config = dict(
    n_head=4,
    head_dim=64,
    norm_place='pre',
    norm_eps=1e-05,
    rope_fraction=1.0,
    tie_embeddings=True,
    extras=['capped logits'],
)
Each number is 128 + 24 x the weight over its row's rms, rounded and kept within 0 to 255. Layers, rows and columns count from 0. The size above them is the row's rms in percent of the matrix's.

# layer 8 attention value, 256x256, rms 0.071, rows 43-53, columns 0-63
size [103 112 100 105 102  98  93 105 104 107 106]
[[135 117 117 111 136 165 136  88 160 138 124 152 129 145  87 116 148 116 135 107 164 139 139 141  86 108 148 127 150 119 162 150 144 122 125 117 144 104 132 114 106 133  76 155 153 126  83 156 114 162 178 117 109 112 183 141 104 116 136 137 112 120 127 141]
 [119 127 114 153 162 155 121 119 118 131 155 160 100 114 123 118 165 160 107  98 108 122  94 142 135 135 154 146 154 130 112 150  92 108 152 129 135 158 100 169 106 159 172 142 167 128 131 127 130 130 136 129 133 139 118 126  83 146 114 126 107 130 125 126]
 [127 167 128 142 158 144 184 103 128 129 144 142 159 112 158 138 119 134 130 197 104 137 114 104 136 142 120 115 131  82 135  98 151 100 132 105 100 197  89 124 181  97 129 135 169 125 118 134 194 150 144 124 120 134 174 130 149 168 129 123 114 125 124 138]
 [170 147 160 155 109 150 133 102 114  99 113 184 144 118 103 126 164  97 123  99 139 161 151  90 183 117 118 139 125 128 166 167 103 130 169 138 122 123  84 103 153 150 107 114 120 108 153 113 155 149 165 160 140 160 125 124 136 117 116 135 116 176 149 129]
 [127 121 136 135 131 129 112 154 123 138  93 173 128 115 130 111  99 137 116  83  91 125 121 112 136 103 137  87 102 120  92 112 156 125 116 146 103  92  94 138 121 116 121  89  97 154 105  93 101 133 106 148 171 147 126 126 137 157 117 101 101 144 150 159]
 [113 119 117 126 109  89 160 138 105 116  94  77 178 142 151 119 144 144 114 116 118 140 137 135 118 126 147 128 126 124 155 148 105 143 142 127 118  82 124 122 137 109  68  73 126 103 167 161  79 104 131 157 145 163 127 121 164 158 120 117 133 134 193 147]
 [142  82 120 121 129 114 140 140 149 109 158  80  79 160 156 185 143 110  83 145 125 119 128 168 167 100 134 127 119 184 113 149 132 124  80  83 115 134 122 150 138 135 158  94 139 122 138 138 128 122 150 108 140 150 146 109 122  97 129 102  81 125 116 123]
 [168 103 117  98 150  80 151 172 146  98 143 151 145  92 122 168 134  91  69 114  86 119 131 162  86 114 143 122 142 142 133 131 105 115 109 110 112 140 108 140 169 114 123 114  78  80 169 107 118 121 100 130 109  97 110  80 161 105 138 107 115 129 140 113]
 [139 159 160 108 171  79 125 136 106 119 117 153 166  40 109 127 158 132 101  95 136 136 116 159  94 137 147 124 145 139 133 125  81 113 156  92 133 117 134 127 133 140 145 114  75 135 121 108 125 113 103  83 128 110 154 133  86 166 165 160 119 109 138 121]
 [ 98 129 104 127 136 132 111 144 144 150 132 153  86 123 122 114 163 116 138 110 112 126 145 127 132 162 141 105 148 138 133 117 108 140 174 123 145 154 123 138  93  93 126 163 111 115 141  74 154 173 165 153 140 122 132 138 129 120 162 123 113 134 129 115]
 [119 130 140 135 159 111 109 145 137 139 141 106 142 156 146 112 141 140 139 113 125 105 144  95 128 166  94 168 101 100 135  91 146 121  89 125 160 155 107 122 114 124 136 135 110 153 168 134 115  83 137 124 152 145 142  95 124  88 148 125 143 139 115 130]]
# layer 8 attention output (transposed), 256x256, rms 0.198, rows 43-52, columns 0-63
size [ 99 102  98  99  98  99  93  97 101 107]
[[110 134 136 111 117  99 145 120  74  94 154  96  90 117 127 117 141 152  96 143 117  94 148 129 131 131 125 155  97 134 121 175 108 112 150 151 133  93 100 139 123 112 107 169 141 152 131 122 179 142 141 160 104 116  89 166 183 126 130 105 139 111  95 139]
 [102 165 101 148 149 118 159 111  99 121 115 123 175 138 111 113  91 136 124 144 140 161  81  92 118  88  63 116  67 142 161 131 137 129 114  96 111 131 123  89 116 128 114 135 113 106 103 118 138 132 141 171  90 150 149 158 193 154 134 144 140 179 155 146]
 [144 106 120 151 128 151 109  96  90 113 143 152 106 124 159 103 112 140 124  93 137 133 135 170 132 149 112 118 115 117 137 148 104 140 136 128 146 117 165 173  85 153 139  84 133 103 149 146 141 138  89 153 138 144  99  95 120 101 151  77 121 130 144  94]
 [148 149  93  93 141 130 130 157 152 187 150  77 138 125 143 120  78 139 164 134 103 154 109 171  74 144 119 154 104 105  99 154 157 101  94 131 174 125 135 132  49 157 115  92  83 126  71 138 151 147 126 153 134 136 136 112 120 139 152 107 161  94  95 118]
 [132 117 105 139  89 133  96 118 131 144 162 138 144 123  94 168 141  63 116 102 174 113 157 160 127 113 130 135  85 129 114  99 133  98 184  98 109 158  95 142 115 114 129 157 127 137 130 136 198 119 146 167 110 123 170 122 138 122 139 133 149  76 103 136]
 [150 118 134  87 137 146  81 117 141 134 148 138 132 150  81 146 129 120 162 161  96 110 117 127 130 132 148 146 119 105 104  74 131 106 120 152 172 153 124 146 118 152 145 117 110 106 141 127 129 137  86 108 125  94  98 160 136 165 140 119 133 108 119 130]
 [ 91 120 122  97 110 135 130 147 114 128 103 121 139  98 145 101 144 161 146 117 144 128 144  95 103 129 157 128 131 111 130 117 147 111 120 127 124 129 137  99  77 133  82 157 153 141 120 104 102 137  84 135 133 150 131 126 108 138 103 118 159 166 123 163]
 [ 84 139 118 134 165 124 132 119 138  84 138 133 156 156 148 112 144 114 147 138 104 153 158 117 119 162  86 118 126 113 127  70 170 133 151 164 130 125 138 124  78 142 156 137  97 146 127 119 124 153 122 156 169 129 125 145 143 113 153 124 151 111 129 117]
 [132 181 137 134 136 139  97 101 111 107  87  83 105 172 143 154 134 118 126 134 101 129 146 153 179 101  98 116 123 106 145 147 172 144 132 139  82 141 113 123 146 145 133 143 124 154 132 172 100 152 147 140 111 132 109 126 158  88 140 124 122 101 124 137]
 [149 112 165 120 111 127 156 114 141 118 106 158 133 104 133 154 113 126  67 137 130 136  85 104 121 151 121 108 151 141 121 174 186 164 152 110 114  90 126 135 108 148 108 151 105 170 105 149 127 125 143 127 121 130  94 126 147 146 108 112 108 156 138 104]]